{"activation": "tanh_gelu", "norm": "rmsnorm", "norm_eps": 1e-05, "positions": "learned", "init_std_up": 0.0406, "init_std_down": 0.0, "beta2": 0.99, "decay_fraction": 0.719, "final_lr_fraction": 0.0, "z_loss": 1e-05, "steps": 4816}
Each number is 500 + 50 x the weight over its row's rms, rounded and kept within 0 to 999. Layers, rows and columns count from 0. Numbers have three digits each. The size before them is the row's rms in percent of the matrix's.

# layer 9 MLP up, 512x128, rms 0.291, rows 342-448, columns 0-63
093:490503418459562502525500460509642466498496362481525539458500544486467530491487515597484470517454454382550502431484510438497551458461531440503490536596604466472474441565533495552472500528436414
107:508432487513524611426513402558463538525537557484481525595548512530562510595389519586439474456533521463477542484566464451467536506441526499490532557573500509447478507526473562477489469493455457
099:477447488426601523445480548483471494442525448453533475491477574510487536510505479484489468445492459592427578539549558455531381488530527498471650595511483502553484434500531512572502537481472499
093:430485520515383409462477542545523448561470507568594558489562516500592444510544563512510543446606466419582442489476520526517483497485412536552415591389510564514563467590495496478511525477405403
093:488477511461582544411561497422555567546509556483449448397532559513612474611453540524453518490506510517560485408524459502563479449524567472408485475572629505448569505533480535521481572499462467
100:462516549615560574525522576451542407569483522616583547430525500527516488518492460500593534519536528591494530527454518514511524452536519524507472483518503505441493471503580455544416498573527491
108:631542465508482510616465482429531536495558489487565533513540623502421375490565543524459447460426604486498500493517491541495459533539396491500445527476473464462439468551470461512378497555466574
104:499530549468545457552437576562455480584525521458469453486445509465508478551466480497526464458514485625483549464512531500509600516348577496549402528597518463395409495555531484402534541490512485
097:512454472481622457439529463499570481541545515453449530520528378540527417439486483529587576507457559582578536511476532484589524395497520409494532447492516527483538527514581491445464562533533421
096:514512530446524457449538471507477542477503548453490565516547363507466579480526556437553559492477476446487544432528508516538386477443453552556411479435575480551452467522502496478467541401460558
102:423593478508507565475528510409462529626463490586548502537586515470401606526447488470464480469588495503450552459515504455549524520495560481459617533473490619519437451504469553457428559527583508
094:475514483463567537385504534390514538488460543480505521491474490472488579497559479489558539522404519483496476448617487483509495527497510404497521509427476487439540450524510495613365532504546435
097:515502452506530560551524569574516493498471457535553523572522424476554486515475563570580574393562479557412522477499539486581546485528481525499460530518529519522473579563493459518480520516540452
103:536543481411541520427577507539473470523520436400562500473547603461471460528458465543582427463496499574471422513462560451479460605552578565475525507453619493434498406493483518495562495407479557
115:503529474436511416506399479473461503500594474452545467424410512513525476431445389456514526538562484497476524521566412570501512469471575487510550491602507453488474471562538522484560472481514532
101:483511492541387424553492510505617529528551589479471488476475513560563603501475406566524452488379416456509483554505423476529505497544581478561419494543473625464349522599439506474509482485507452
096:402486439489474491523397466455471452545522542512485436446554496505483515509577509498484448518483489559499567486620534548434482565465448518543456467458484429508573492501437462350504525555465537
107:461509523488441534501547559514494412660457494459485453600548558423509475434465495541552411458527456505463459508510489478517468434511465420511557477506490596442520471498482423565462555522527492
099:505414522466476468441592604508551471560560481450519465560524482604461404484500454456493483436468578495441474410579540506480557500621469526496538532549460493479427473576560465537476513473559467
109:530512462494435503519493496497555517509534565438484512527539534449516439552484445532508442497426556470560467431512473451538509579480394392474417485508635551515465444474484574435551487501435517
108:431440548435537399479481457500530477463628549468432473558534471556514449529485451548454481562488514453594474563419545594493558483469415483571476468564555558505473487575519504520448548493466453
100:487503491493379473449438567516422551510519458466522476562501443505545462427457487409511528418419433489479434558505414472452568466538556463504466444498580517443418381538522494435488473508406508
103:455520418565428521552492462462598603481570543426491464534523494398439554483458499492439505551450504409510484494412537435500513406581514454530549420519526457490493505599476576506511472499497487
107:603513594528423431444466484519434416573551574493530529529513556500555543534494448527536617545412479552544462500433503485325479480549532470565552478435549514534478549495484544476536494514563535
105:526452480402485375548551436470463533433528392570540494501564505491535548428555439466539451546570415466439493518443461563530510533514541514563470453442528470615441526569473504464447535520368500
096:600523460516443513484556449480440480537537521532446505490504484505434568430581443439533553456496494480495520536525531557623500562480492445428427489440539555481527415509469561433451518442463524
099:505548553497477431435547584501487432566649554373483504487454525524447440501524433488410469574581473602491521389470504536420478515483525438518480541451526539551522528539577514492511462553456525
097:531525574423521526483463505447482427465516456594495488438470516541567548544517445497480600520511489475496513515487429554484441471523466512562538525531609551514529413548521465532562609425543468
093:460501473549535513485566510531547458558429419391500566458508529437481529502453470568516449510552510402471574499529421559443433451512503476462560497438553473540473372476471484524512622433465452
101:456565606464463545491500515527496435443520531429513485545561512550579462505530463460398529415396500530550477564525367430473537467578470515454522386428491510451458513520531497519512517444530542
094:458495538474541561484464613466541492562400508520412507528497504506562484470472489476541473478499409539504551369536471547609521429493549493522469577503535455521446541598494540524425567534545522
105:535534484459554468500533480437493579525537460529555530521540505531524461529563474388469528571489482472525471442485433525459544533503521482411493473511471580484510480578531509520483558467536426
098:547476431616481532500541511557498538411447445392439530539551486519595493558541535523469538463449436448479611546579485435483480451437515495518487522489553489525461508565478506468438552496486413
095:542447458430525522521439445480518475504476409504425502393487659389552453608444497463535477407508473536415534526546563508477499546504500563462498599471528487478452530525500459446447510532521461
090:401453451483541495493530496425457538403478409460466579420487432474477540520528529492481456435481484529450450484483552460606518374541424513498440490502484396464473458423571480440386483474396459
102:523458523432427536556494527477579418536477557531536588517503474578512478484542444468512525607447487460539502518555586500456548623289508452487520453554472472445493514585513398462454533621511553
100:479556486456484508493494458366423553489540518469554508502514516488518551506539526540473434493481497538544384499557441494552499568498522378425478589496518454611573549474500536524528418532520557
119:517505556430449419481443519491555542525537511518516544513528476624433449414492539585547501492501513501388568422534505513502537416500473606459416455458512454464517554629537444453410475452595535
102:617388431388435510514559526519512515464547461535549504462458414542481453518493472448511485534436509522497492527463441471603433442456526531443484551477540539392413427527571492526545529384475437
101:369477409447487435553432499520467535518488498520522525508548534523486473518435500415491525433507466499454439459500560495488612498543518455576475583502424425513475448510483547396471510555491449
110:498463427451539445528559616540545499557497533435402504454497489533560505420592543481579493476556462504537545374436573440532576418430538456518465636474475504493515523483503531512517519495500501
108:442456491514432538567482481572520476544406484564614544569555497542563410468469521523464481442544469413515478468513475428440483527521509462483545594478585454493491447451523439474416475558483491
096:480543453498538486494516434372426455480539488471485481480481463521484412448649537475510464561489480516533550542569505584528498458453551545501549535533403407495542389476515457584495557469554502
093:524530544503505521506495476450530546415464481512558553486513547464543481552567502467544549531497436559436499557528498443432577435448579531395502446501502425518410468477516485514452588594419510
099:490501579488492442466497539427525474509512522434505522492559444471496506495502516487487592509464472610452534427512561482523525521520455435508420476501601597475525423440551480420507517550510506
110:482508546443517608500434370466561553454468489491501616602579520509426507528520481598458472538450512517511480581451493468469480473453505442504528517361491437415578516622456490501518504549506487
116:515451483470470480517527389601447600535449483560547455505529440574541499423509547515552520562539525575453476519536530506468474441434580407516476509580477556510521465593519464504448499476501449
095:532544509494545505545496557522525535475539438490502455512442614570526550521427602391487489569534608467470565519507527593512535528594506543474493499554451500506566464508503499370554506603497559
104:516494559570500434530541405589532449488498542475526492456525538506453446537542515574433568486471462553476500385561586532505558482495464390530507522540467505525384481490444559450501514570459421
098:463520585600494525434504475464563517491482511534484469550463471519542506520480541516460572525459452535515422477586620546504524520418430512594463513561607475468491580501449490570493551520596503
114:533546441532483436405491479445451511477447480487540539540526507520427514499532465434546459529312458540491552558567436487513538581487557584473444609533596498460528444477537530484425543533408495
097:519454447452509537494490594453490515443460464447538533558493500540516549477528544373502437550490584607437462460497455503575567388532582489476494535413490466444494518434484539466530466462481480
105:611496482505461487426453462459487475479558565505416508501462484500534479444499554519527368535507494475521433492471542648442510448594468468512557512541479607497590541599448491540574516550478529
105:426432462509479434481436479512535445455509537472481520496411559469464559616461485492458486550411438430469467511432517549556603602535459450470543548450466453509488533539465447438417513475459496
109:492553514471429534563575500531584507505495457390482456509507520539539565544622529438497469493405494538515523424526498461546487501482552450483423448561547431497516474537523487520532516485511455
095:429420492498486529533457550530442486485501464402549486566538495524522539491458577441457548563570459599430518487607539479472530409471458502489573549526505399486462460528522435574544468593476531
103:432478517466517484529530488497548414513449523427567453522478359569503493442498413467547514516588570546495507535521379545549580410493541463470456520499616489431505461516533474501523540563572572
111:469552533511484374465503532503446436541468434488563404501413472578456551453525514505530405460558486588371469540427461455510526498526544467483436518562518506555569539511477519442556497518491556
091:476430421480513592489490490562552482607497482512550599576498440460440599470587473551524475466537551492498536548522549569516578489479504544433564450469569492554494505496498552533501457437438582
109:516463435476517464493449495500570512473553491383538564435539596533569547582462526555592516518572544419380450498555439502460568499467515508593497519462488568469461409547471491581485532491456524
092:513496589476506556452511422516530478485474474582457541445576476416455490444428612426460564560512499476468507508495448576455441411497453434490421479518476621558525491578360427482444430574459449
094:406522508544504393470465557587528489490456472537441454518508548438516577465493529497522567426557514452519493451495448469470540421453510550453638472513500477616507448511541478475453402572493480
101:472567522403493422469456445503416496461447503507570441448525510445566499555538537536385511540490429468536528503530468541547481481410555541544331423515462554480602461471398479611517554402480479
104:488532453433465497514470528477507483535422494544478567501576512574443488499518523503498546508417467465517604556556492466497507370452529536504522494517549536508388522520548627388518451506465540
107:476509447509499546485483515546552615450526488473512565444443553536504567476407574538538497461502477500492576429538415439618503482472494450557522533405484523512435519518587441445480453501415553
095:458486521554554455495434571438568423512491503420481474586505615671530479392512570561509532502531528497488489443413483562553589481543480505487453584496484513525507416401514461588421451495488494
091:620527492422456516487476459526466517433577480495588403463447562551480535482481519478513478498474539522444502579567544393506481472442518461508428500530462412620541512541484416531481498433497498
105:516482485555459440610439480466503464502482446495376371573510428472494541501475519471386586542598426517509496552487532530414535510490538491493442500443499496501566460451530550394486617554483441
112:579509551493516412428470490499638439559410474518531548510495547517505478547461599432521443500486421413490543520523512564508471466507499471493537448484557530526523526575495493428430518473573580
101:554480552471535464535569441442597549548556452458531534459527553500453482518541472520584505483447551561462516481539508403447432473477492465476405600551462511479537407501565512474552570564507335
097:409586472505481502505456443530565488492507495506495517523561451520476531509529415555464539580526571506528452523490477544424459415449530396520421553491408480481496539540471389448503635568572519
092:463545465441513515633591469451482455560541530522522389478538511520494496505565510419562568564470502539419544498560467584540500519515493470526521587486477538480566482493523536498478539452546548
096:562512445521550516545439439485584562433437548443437541630483503537449452500575504503480455558491583497572499479505571548515431558439470460487526600424491497547512529453547532592547483565629450
106:478497461476499449490524538489485430456447467450581517505522472552495448537555471531490581453508398566491531582485476412553543480509538515455496553510537478493545446706457463479507515521573525
098:465551469537553494438568522462429600443634522441524504456535493424492492403529460403568459432544550473507634569562532558528498482525590460485531594461479512503512416502441443441509523491572483
103:517503582594500501559418463426508444455552531465552462484517503580381524576501502522545548574560474487351480460528564580486568500543478544520450501448521477534526561486503419468474469589511530
099:486530562453415538430406639563523489501604467450615488506526583548492478458445471476518514600478578439470620470408609503432562471489495444464514480504517545554482502524505515403473538484538552
093:447586468513512469417512420456495513528579384513569457588540475549473522467528533550478488455423515529471453416542497485571483544500536520459556584613602487475487564549515505509511481552466409
091:527426579497538563494504485490442526486473490492500509491519513509505526602526487522486526508544593473495659562543503468483549577489548417550399525515585526483456453530527544419458499465429485
097:516503579381509472389438474576562521449502475568485523524567501452480427396512503472576647526428472488513469463495445543537547558478517417454387492548380446423472377525516459451530539507490569
094:478575590494527541427496514455473478549469457416543492469524501469444452456474529561494526578428542457470477504553515503431500484439523510406547465549509519450474391470514539524511446509576483
093:488546484539438494493471464439512544575489470569567409501492464466563588487564645513535522493529463483604448536429485318537502504507531530496517510529507644564579501500433459482505521614495522
107:480572510459495475517451541551426534488463494536500415604556494493531507473469495625447458523516535520533423484461540421514445484498481481599590510545531483484459541569457499643492460524530528
095:499554460609505475470505571567478463463453434460512443508505552495494537578473493515484495462514499481419582528453484437536420442548485388466437437563516427444520534590581414544483499532476513
094:393533585565476509481503538463475556462473516529494453444539477416417445463526458426500422420484476557504447476534416570579450541476431506564470547508508614497423447537606510530481525553471504
099:497468465462473520412522482558499495448544394502562526479510457540539482593566403486375560511463501565533524513488447452562585537476559485501402476488540502571483454543492562535473518548448491
096:500434483508478516448427544528427537457443521532435540455549546510593494450555460486518493462550444415564496447491517481597598497561497528564571528517523524520560434557489419421514557495511505
104:507580499436508496555587432536563502553580511507496427492511654511465475564458519500423551525440455526469569530456430424480530552547498520481509534486436578578469512470519556519533387575549515
102:492475503458480423555357530617496504487400510421511497462469463538590468589520476496481509547446547530446462516476450470507513461491524536463589506544462470522528478514430394488494519547487442
105:534426519570491556423459558492473498473473560484536374515533461551559584574508465466545458564515488492484471421558508578586493594531481473548443562532427468534402471494502448429503512592537553
114:574481550563553401511454494486499485501508606518467514531479451478536496491635539476489526469436548532574505471535525516431412540493546485491522524518533416492490484514591503425531436561541440
103:347439491512521580517512466520437415510475533476474493500501512552521443501427491511489543514534447445501469556508420541540531448420535487444553526520445469517415497451506558442489491496481440
097:481519502526499548474550453433440504406398540484553489452517440499483509615453510508418449552493507477489489465607512504434593470526520465456444348491596432446580440567518489512485559571425449
101:503433478531456405482471509562509502435404507506411476563489442490544376488562518450507481486495423550516485544576405456434555436563522472488383519497549497568546518581560549524525418491572460
096:517564475500490469525490579426491587439557589461502520478573566562581471430602531409446512487403463527600534514452435482477493515522471416541495515455508585552474452539475497414484502522522520
100:459506510471522507490501548558524514489467480451421414456542428601478565626549402572494473547487498498506522612502442537469504434431491467468502545463502546528555494505528494525572597577461535
099:446470524447479521548515535570477553488415470532627568458532593432476480574444500447626488528453529475491500515522604485524592481452470500494399443482559432474516530509524548575456452540414550
102:462562596470538472450460601443449438570465429448504585510491472645548526562469536518501562477419584552529391518554477433499512465463534461540478427562583441419476475525492431479463491448479497
093:441424554481490484460470450455457523450425622506503466462422421475546536464584546449421519501430512393466487449576560598512517589401518531528398483538537459491449491579507515572462562447486471
096:540583547460511521507495457481535487424505512490422518511515541468495465512572501390555567540477537538634496510497459520499469458500502457430495496435448453410452508488561470547574482528487522
103:602499610526472451474450545451497554471572529464500522529519520500557594447458519479586460550408454592532502514489551437465488449451571491526469473522479452475480436583501523579517511409541510
103:428477397504579523502506504508544446443453561452405613533537582473452505501481510517536456440518531531479578425488527482605437582513478474493628406516547402478505449514566522401458441526525523
096:531509524524489477616545502479468500413609479484411564481484510429477558560515529462458569474451519480492505517442513536536471500565583370472493459515482424529549371502502547528498492513527500
092:545673457517464434581390469489562392400476525471560411521498546500547421480494510481460576497579477606532572468490465423440449434485549472576511471527545510455451512442519550490500442421539478
096:501479467508511583478556534503525460515496491512521464428407485491553414368585458485501561491511521453373570537495484514530480606538433452580537471504444480511547489609469555511408518520561518
100:550457559452566565529499510534481511483530620515468483420449510570555518425552478404472473442521432487387434462459527436518408488512434483400507465428541470563557453493533414453471522520518463
099:471520537467494533468442441486509508536573480445510524480558508450495493495454515449600523568496486532494509544556412520566441498493517418507404500375446380515549492491536564502559492504517466
# layer 9 MLP down (transposed), 512x128, rms 0.31, rows 342-448, columns 0-63
096:513524503491501519446591523430536479480494585511433473419522438494541551445523543460383474466444534481495472521511484544393568507458679490434459506556472538408537489528585477549483564529491507
098:493432512439429553460441495541523494415473549546495567416505475557603469474469545459468514431506433530416501433477475542533452475512505587417602567528604486531459654557520473507449459441459411
097:535479536577529446436488504441489484529532449466367474484452588501481448426458557555475553549393531521453466416473461522497507530482475431331470562516551575498450493507424448543533494383521440
106:473509488498564500576493500464509457521478462452518476500474481502514502437551508464579642408441541543448491499550573542520539504557440523584450507545556390567518622431565477469426522532533578
078:496472409469411502482473522573519445503521534606525473546426513466553543530511497485434543480551398455562485475433570512471484464448486489485507502528502537538389537450428504432525455428485573
100:522490511426465462550450513478400527413506596479569604510505459513505446494460481533458492500528543491477522480529454516461500458509551534496544527529622470486498548530466482497475506496442546
101:544427554543578471501536501406477483532480475487461503517497569578518525505512558518470422510414453542388479446475458531420405431547493536552510521573481470537452442512531479506501466609553437
097:473524523494557560520503545526582475396421356548495439416497519543526439437430393548446466427494488515495490504467451477430458485450480497415449679572536544549536532488496549506524513400488492
090:524458407502464603583432577587486494513578514543496573531521541509536560428574492452527503433461401471572532549503497525507488498504473447515569422542585472479532492448421494520522495451514445
090:481502527408455470492442598463561601464481491540515407492441488512413507492544529398474531546366514490496508491587512455583571508463462490562595551408530519580531471560557551496507505479533514
098:514478537496540451493494570537588564574484460461484590492540486439498510437489539471476522584540543469450535532557508473507408534448473572517486461525632567434511564522483563524577516535426533
091:455554466530535499444538492412483435488469543525542496498533455456479373544526557512385448516408509471512478490541509525483513438478536569545567464496496426527503532448657518481570523531496536
086:479412437507533549432499635546538514554564507466463458486475502556476444545400451470438560483436532481446545414549502524476506487560539465438442553488522517485509536439418479496522391453489443
108:419501432527445442526482596505364580552514496390519445478515503460497492526496500415465503547382517498434443549541554444561497575548543467441498502474454513442521521454564458537526438426595572
105:440481467446445498490399528537421501526517567504496496526440542502467475524564417450559495538542576471594578514516519566504530474502560577591634510462457509543500517509453475438527542500557479
105:496440518538497465511496448540443472564607515516471493385554461564507494405393515491464515521503525527553485467557465466526504494540573505532496584522488508507555492447422473499605505444463515
108:549472538561534511503490431455471492491480532361528443499513490459545525389498505459461509408588531479551468497459404431602538456426569524553586501503477560513471481511523552498445468465525569
109:485498577575529516475494525473409487491454534581510527457469508576446389445491439424516511562485488498437413493493516481494512430520452465572492508388526561476463500463519497543542481570514487
088:619493587435516459480502437453475551555458467409567511463507482535515527424418430632556511484436527444525528523501426438544574572457561514478573505489500494406477446379558490497514445491497506
127:480463442472489483467519519445495526524566494528421517559457584420532504483542482527449491442463457419513462455509538566519515615450465480530510494422549469595546352438356523505493569545420482
103:500495501456503557471467502472581468460528496510454593576570570517477434495415574483498438563527553425554462480568551472462438468446605481493527445523486488485453528573400508560480425540443544
086:456460545469494538495486555462550535390454451505602512523573531495535466501475512507438423504447450470502461529575428508530453488391513366541539477466599543511473509581524536537464519476406541
115:501557480469478546533398496477558515438540469629559504455510525556512468510573518559519497461470454500430461554577484452446555568419517551476446558427536477505440490525499497539495479497450473
096:470594513580455433524529532588444524520516515454493461498457508498534490510456564506425611506505475473411456397449470370499484564531553476587572569485404475549450479576530475463423554593480534
116:542438427572536463459510539504541530371468444466550540485525487451548618468479584495498456508474459510464503540537489479564591472428603464443453477639551471517459477524549450440476531561517473
090:470427588470489448463416555501486485531501456521380582421553442569520460541440507486404472439610415466537478493458512498475556452533480455449497537529607514546499498477451562524539520419506461
106:480498504524577495481547469553449499469552479489507536473477543603541530463470561483534521498550555510544537391467519477493500390454521377528549522521460520671437591513506406409511455511512471
103:558488450600510577634499509514473559419494550554537515489434484458431530505522549476566449431520475440476449371511441562543471573469338429510577535407476458517469509465581455541547484558487516
095:516527521505475535543482484388467587426573473477482532527561475533473506570492459460467423622492533551632522539517535473547491436559556493462515575449538506463518500544454433501516485466501576
102:525498527456459601486493547539520548547400578430465475529492476530484492488502493474520552432488496532556543578563380491512484406507585596543545446459443505575521405497508520584501494436491449
089:520495529440561449471474577556500537533491490518468467506495470459560479483465471407539519471581533506472533499396458400575499449549495494513516470604474454599539651599529519544483479567508524
102:486417420476428462498566527541575536487583540491461492467567553491570510596529468541449512395465498521476505455471525468437436512535447368484475613559423479454492569496537480364511517526529543
106:557446456488485551522492551549463441421543492495492602463506472438538491446502428431560541484482533492463550570433537521357441522510594550573474505542579498484573464566524457456542462429505467
094:565498602541416636507556527428527592525532442556438558463479486432494519464509418463591510568512544508500534580550492459549471495539538542502368587489504520445500501480607521453525567507506528
102:547512443567520518460397519531576589531469599482515463513486482473480444538504491528483554493478456493513444468530464536574523567477422472712454470475397499588495460577489476503586442486576427
109:475432501452573464527471448472486511553497455551469569552441525496442529447550468554497523399413490435560508460560551521419525511491535422482498573555500525566468534426491424466519518453443532
101:512413525608507485374563500527574487542516469440542463498549488625513470560422533472510499394412593466547521541477572504569524526501524460448505480529456450421458496468588389470510552450524490
105:502519485503492424482505437424436567564562494473464590504545505549515474445477500477472524550514439449504435466524478502492541467465522497401480466535382490482483483536420426409357494500518520
069:498505530445601510586500583519420475485514477525497547542493555454470435557540522454459454486517494518415513546540455489455460563596449517388521520498594502608565575456444507570436478485456497
100:543513560544537504644589475485514548455414531455540546456434519533465412445439489493525391485516446553529429521444542551466432530495505500460506494451545505397487480620417509585527431432478473
095:433426509572600479534484534531514531554482471553566514447407555564558451441539496521539562473526505445489452509463481514500493559587507496510479486417386485530436624498472560596437535434514439
106:473455426503468441559586506530509475521444489561431583520521470535372473573504482451473590461488512433528510597461509485404621489507507430605497528493583431510493567460437491534463471533547503
096:442518454540520476519550561461435501453535502451501480466545400411490484498518559506499506509529498465508445396519534530471592441556437489545457597561421530557445566487441561567516437548468481
084:481496536553501455548533516529395413516499536458421399479516480506464453444458462539466465562474595498558432391555543433537504492476495479383425523557591568403534499597456408494478586429472460
096:493547521540528541390618472443489523367471527380498522525507476558455535517503504388417539512505546551481514477479574476572497435404416536388474552528499455484477511490504483478499486567478545
100:484524492586534517471418478593541476492499581430503547513521510508559494400468433487499452442475495562476404448552443487517491562449550455728501531556461473417434474474574548482429518572494485
087:507483547558416490422464433427481516480509414647568453582433518453499384537507526483595461465465539487452533618475491573497501523475512524494572513527515429517489419553471508531515572483498472
086:476491501521513404501459450523421447621457569543445444517510583460493561410498522416448593430444582514498457489480505476518455523532521558539460475466501484504487462480506443518438513460478423
106:560477491524408517529508504523439567510530502483418492490479637501466466585450512589498433578370557508498484569500545592500491505541562389505464419547508460575466562513456492502424522586499589
103:452609441509532562513511433420463597521365454518535516497533541411479520449524576506517445487524469433556464483514558467481461477602407441516529522534521540518549534399458463528467467482543422
109:568555526465428466403510551434363497506431436535485449444492567482534473484428517551489528538456515534416532433526520523418513486490530560373513506499467507497484507393500482469462513481487515
097:484526419536531513408455571580572423477500525537483595477616602442499417577436473475430453487489491449557486444535515538502465495495449519448470513518657526485554531542514416537404420473502526
110:483458532515540454511512525416473528444418434528433500499564411470599485476539607524499542419448508503559566502554564463439442510515497509580499449491469542416539536495386385507600465467526506
106:533609536516458510500519496562515498385462433424527433457417363498552503420531547436554560460468566520573466506363438385544527565466460511511499437565448531509496474509522515513527541575593524
096:496473504355530507623451567533484474533499520461528418564458413446440574468508532549567461526510479547504498475485399537461597522526505438563513545436535451469528492525419568511542486535472477
086:429500464458504505511579508558518532507413475420485539569491494528427585432523492453385377487530457467449452485528468458570535474525548458480440457476466465451411427445486526596508520425480516
110:457439607486521544489438457542520476582509461516447535531473534445556418539582481494540504453497454473485555541544525562478528577521416357588555497503569522483461505448527553506521473473589531
103:551512532484417519596480504487566509494504496478559386504532486523581526486402491567465476416559516471541441591494409458530474565568544500538487515524396523505545528625492512516419499519456540
094:460471564547472557459421452530587419572419455516472407536519506455575548487508531474519597477461482536540470579459479551524579480490373473499462522502575493510535490502535519545554468558515470
118:577507506531462510465342480546456502501490533536463529525482560419597417599444531566577478486474414447591575536443570583509556601444515502539510466483515570532436510502420528514465493540538503
100:472516485480490422590555488531602448535565433509490499451558488487501563500490393479461460515446457525445465454528466381504495516471540512540497457482509487486527461573476452474480370430640474
094:473483477470519526495482530456406510469518352471510403461567519467534559521495629515485577468538523469458398475544527533443529346527552438552519537476414519540552484480557518470443539614516540
103:484520593518584489582503379512491461482507533486476420544484520542524609537479505545491559485495462577535408544459574489551489483476574537371571534493529405415527538600468559418473437542470458
110:445548466506549552477476474456499465524500529474497635435522500438569470562477495507507485466574455420573570457509487440472457472403526499531491401574533493597522538493453559406411346439476462
102:486455526481516501457496435517466510465511500517564477572605522443534503471452484462519502490500577528557513509483484463449613508507435457538570541473496509546558538470445554584469555479533486
101:567501510551457515523576432499517484515538541456423554403565437584461406543493483515493639510557454436449458491483559503517535492492507575518573417500499442434609567560390457561423539499505570
089:600490503542535446482502375527456492464489422371586489487513458592512450548449424476437430527520503433478543494510477520640481425581562489495456541489463532474496442428441440565493505524527576
120:528541447450488478579453422491478422591543582534436390475553503428520458490430512589451547497532621464549579504491579420501505468530507405588511444452660469483485518389545470495476489408452489
118:472543506471473391560526515581465471466473475474534465461503470501542439503397488455590517601586434460459517481537408478478458510481435519446512523471547491446478468484492514445470445469597447
099:500417480465530567498421465540409448572452462455449366602485403535490465580511531510515463530446423561499504526453549454502557555491539503543530458538525476525544503488453481496414515514505576
091:535391557451587486488469518532526461522465510493496446581477459570554521490525494553484517466476517460510567454519482509461529513442429498714530478484446484517472459478570482476529498495505482
100:540593528542565479546555508467450471517524486513470449476458477506580534560475492534593538463530511587403552569520527418531482531483475487487524463433465450486512533346502673547496564417533498
112:449457462471540528561427525435420516509457459556533538453600506559530458585516499526456428591579419535549521568509463553581549419461411508549492466499494519523469558512514482473484492521438621
124:536525502427456466511522493470511470508548462542552508457620499502500521516437527554339589493470454675508467503541481494509523535506452468501435395549427516550531560525533514444501506495462503
101:533474455532489544606434501478433545567474490477500527480428481568349401500513429478536568522514458471451518492493506502471459542506434438601426525439455574476564437569579547502480537589564509
105:516440486568501531484453434468506506450500511499529469459546555504588541499502461536566512424554504531552416453505493496494383555494456539521484517443392463578450532426577458471443492523481548
095:436485437500543593482480478529476552474492550396445572421543573594487537576523544499509528530504424568526472501541485506478529594598520458472497550484530535499471515491422403483572459503490441
103:515596367527587495446542560507484501404436444499572519498515488512567485466498494510486501439489415487566495483448421408492486517453463468558590547583512515541480450385532451527475525524504486
089:421590612501487409435440578518439488488532485495500468498571559569487479490426575450418574534535507502492505535534437484444485520581394458349526529466488550468408476519514435513535498468482499
099:540554573489489526499387485457491392459412394537435601430516463494603449529543497485471515499531546531531494513518464427531456468398464546521473446541567441519446525461571554518439491531545463
095:531466550479583567593563514515546451469488473424353475483583509474519541589482523541519435501492478481516523486537406469502457528507582512500556584461471563495509467453531560484486548603504564
101:551486476485514465458455405431537446454540473620367538588528520440515462492496474542430549489498464582470454471472569581504450485421531501447530537433444546443522416502450619486427505500526542
102:474458501492448550511538478527451494274547534446492524547497533556438519545426428470489425606480457476440582428538462588500492503476580491475437542418528530441409465479572493462459523558497458
091:515546462445494476477483533452477404563482452471490448563442452424475555515423569451456493553442496518483508569556466496584446581446562593575538448512498428514568504556516500500557450509517598
084:512612513496540497521549548510533527375517501478520419542482469473563515457524558483525561540523654559483475637458480567536516460416461612535531447512519518522539551538558495532558520461470464
089:564516534649449497551519505529490536475471533518424489532500673481530481458456517552546545530468575430433497440506537595485496599458386568479507429475460474475527495526560486550456516552531470
097:482412432540529474567519537503592553436583493507412465487413512474590498466474483445543428520520520533468627520435573512455505480522522520492508530465472460516515576498516482454420528522447535
104:439530419581605461485604493494505410492566444444499392435579557486554514524493516421464572439507504449517532441533447538503539606589457519464499530560451556590454467422472421464528608477430522
107:483436539398568441462411481464473442480530491485442490488426530513420398498574522454519447472522402489485567546522504572511510463515493418515486509486480480568475471536492439468510498486511558
105:445458468434509472480549652459413513543497418505569486456466500555527550537452435477504567440559450475496415492602416444454491497511560462527641571409472517520544484498491525477518522537459536
094:504504549447465590444468518574482478502514472469630495455517472524552448486501492514500621570445563534559569463402416554409537522462495535517517419471428522524441431469564539450572547501486540
101:499542455517447513314502410549504521487473414459563517438486505467476514476502476453503436467423541522511448442580569460551507412503585494626478463589449523550523475522561497502589473468629501
090:475424522518522517503477601545499613521524427589458510415504459493514489432457499540595431504586532468477458538483556553612611501513505464424506518567451452504439496497496470544413583491506541
081:555509577450521501510530502538499463460407359492487471518381510450537468534470491415490405545486487559496512582551487525543526473566531527399466448451378492494501511482513572516537540412482536
095:568466530431538429539455604530557578454486452507532445430486432465471539533486490496486502465460536509536449530517513530558452617525587511630610552428583573571448492538574501523540544464433467
087:444531455457474504520505494569504521557539520496466453548529484515585400507452496491496529508512454510570541495499515514513511547545552515545531440564476440552392428467439502467576519480491486
091:554429504536536422369562577516475469570493472538449528444540463559504382488608510506543513529513509490453561450449523549495521456567527595333562532477503570521494533505508480481471467510507598
088:414581469543434543457513551442485553455546428440474505438479463502434539438477385549410453515499483550416478453466484562477388522481537515564548573522470484503492584518443528455533499574485474
094:591529444476455489512558535511423570569493516436489511459541532443498458545483434544582531518518505502524421406627442584488581482452518512518528435533523488498493471543557446420552537604534539
100:452454560488481427522450524531537555491424407540412462475506507464586550518395529590558452496489445431481511399471560526539554499560538516453672505466592538474517539505437515445497522432562457
094:509558546544522460654466468538453461467487498438534504449526446492511523499481512624427502500545596527458475461554499518499493502545553380524463399435458539479531504452521465470498502529494461
115:443550488591512534490464493421616500540536452550510529522491540547539494466468590511509512458496522425470528495535509454465413513457521476528437527458461514467467409492477534499615493601533522
099:484455560473512400474436509478547506519519499391425596542462546447506455428499457416559560606509460480545524481491497534386502534540515442511457527533520508518503545455531475541544520456477465
100:432557466457479393493485508490492579474492489552618477447511470524453407548454477510510507485491439444532539538464545540459560436481436489584491535488508498466420546546524534490436562599537532
106:497547492517537485557531418410432437519495436505487418553427525482565485455483438525459530515593484407527483461562508534546540492463521478533440491478477553593484509544557496403481562457518429
088:529497576467508590505422453432545520557500466516423547570399533540578456479580512495471540488499494626488529486496480449509453562536418446403596505465574537490445431458504566519506477464554471
109:635570494478558498445499581524497531508465458418460580453507546474616410370558486509466507501522546477507563520506470518572521497553493490520502551446518516589455554536424494527503442525437498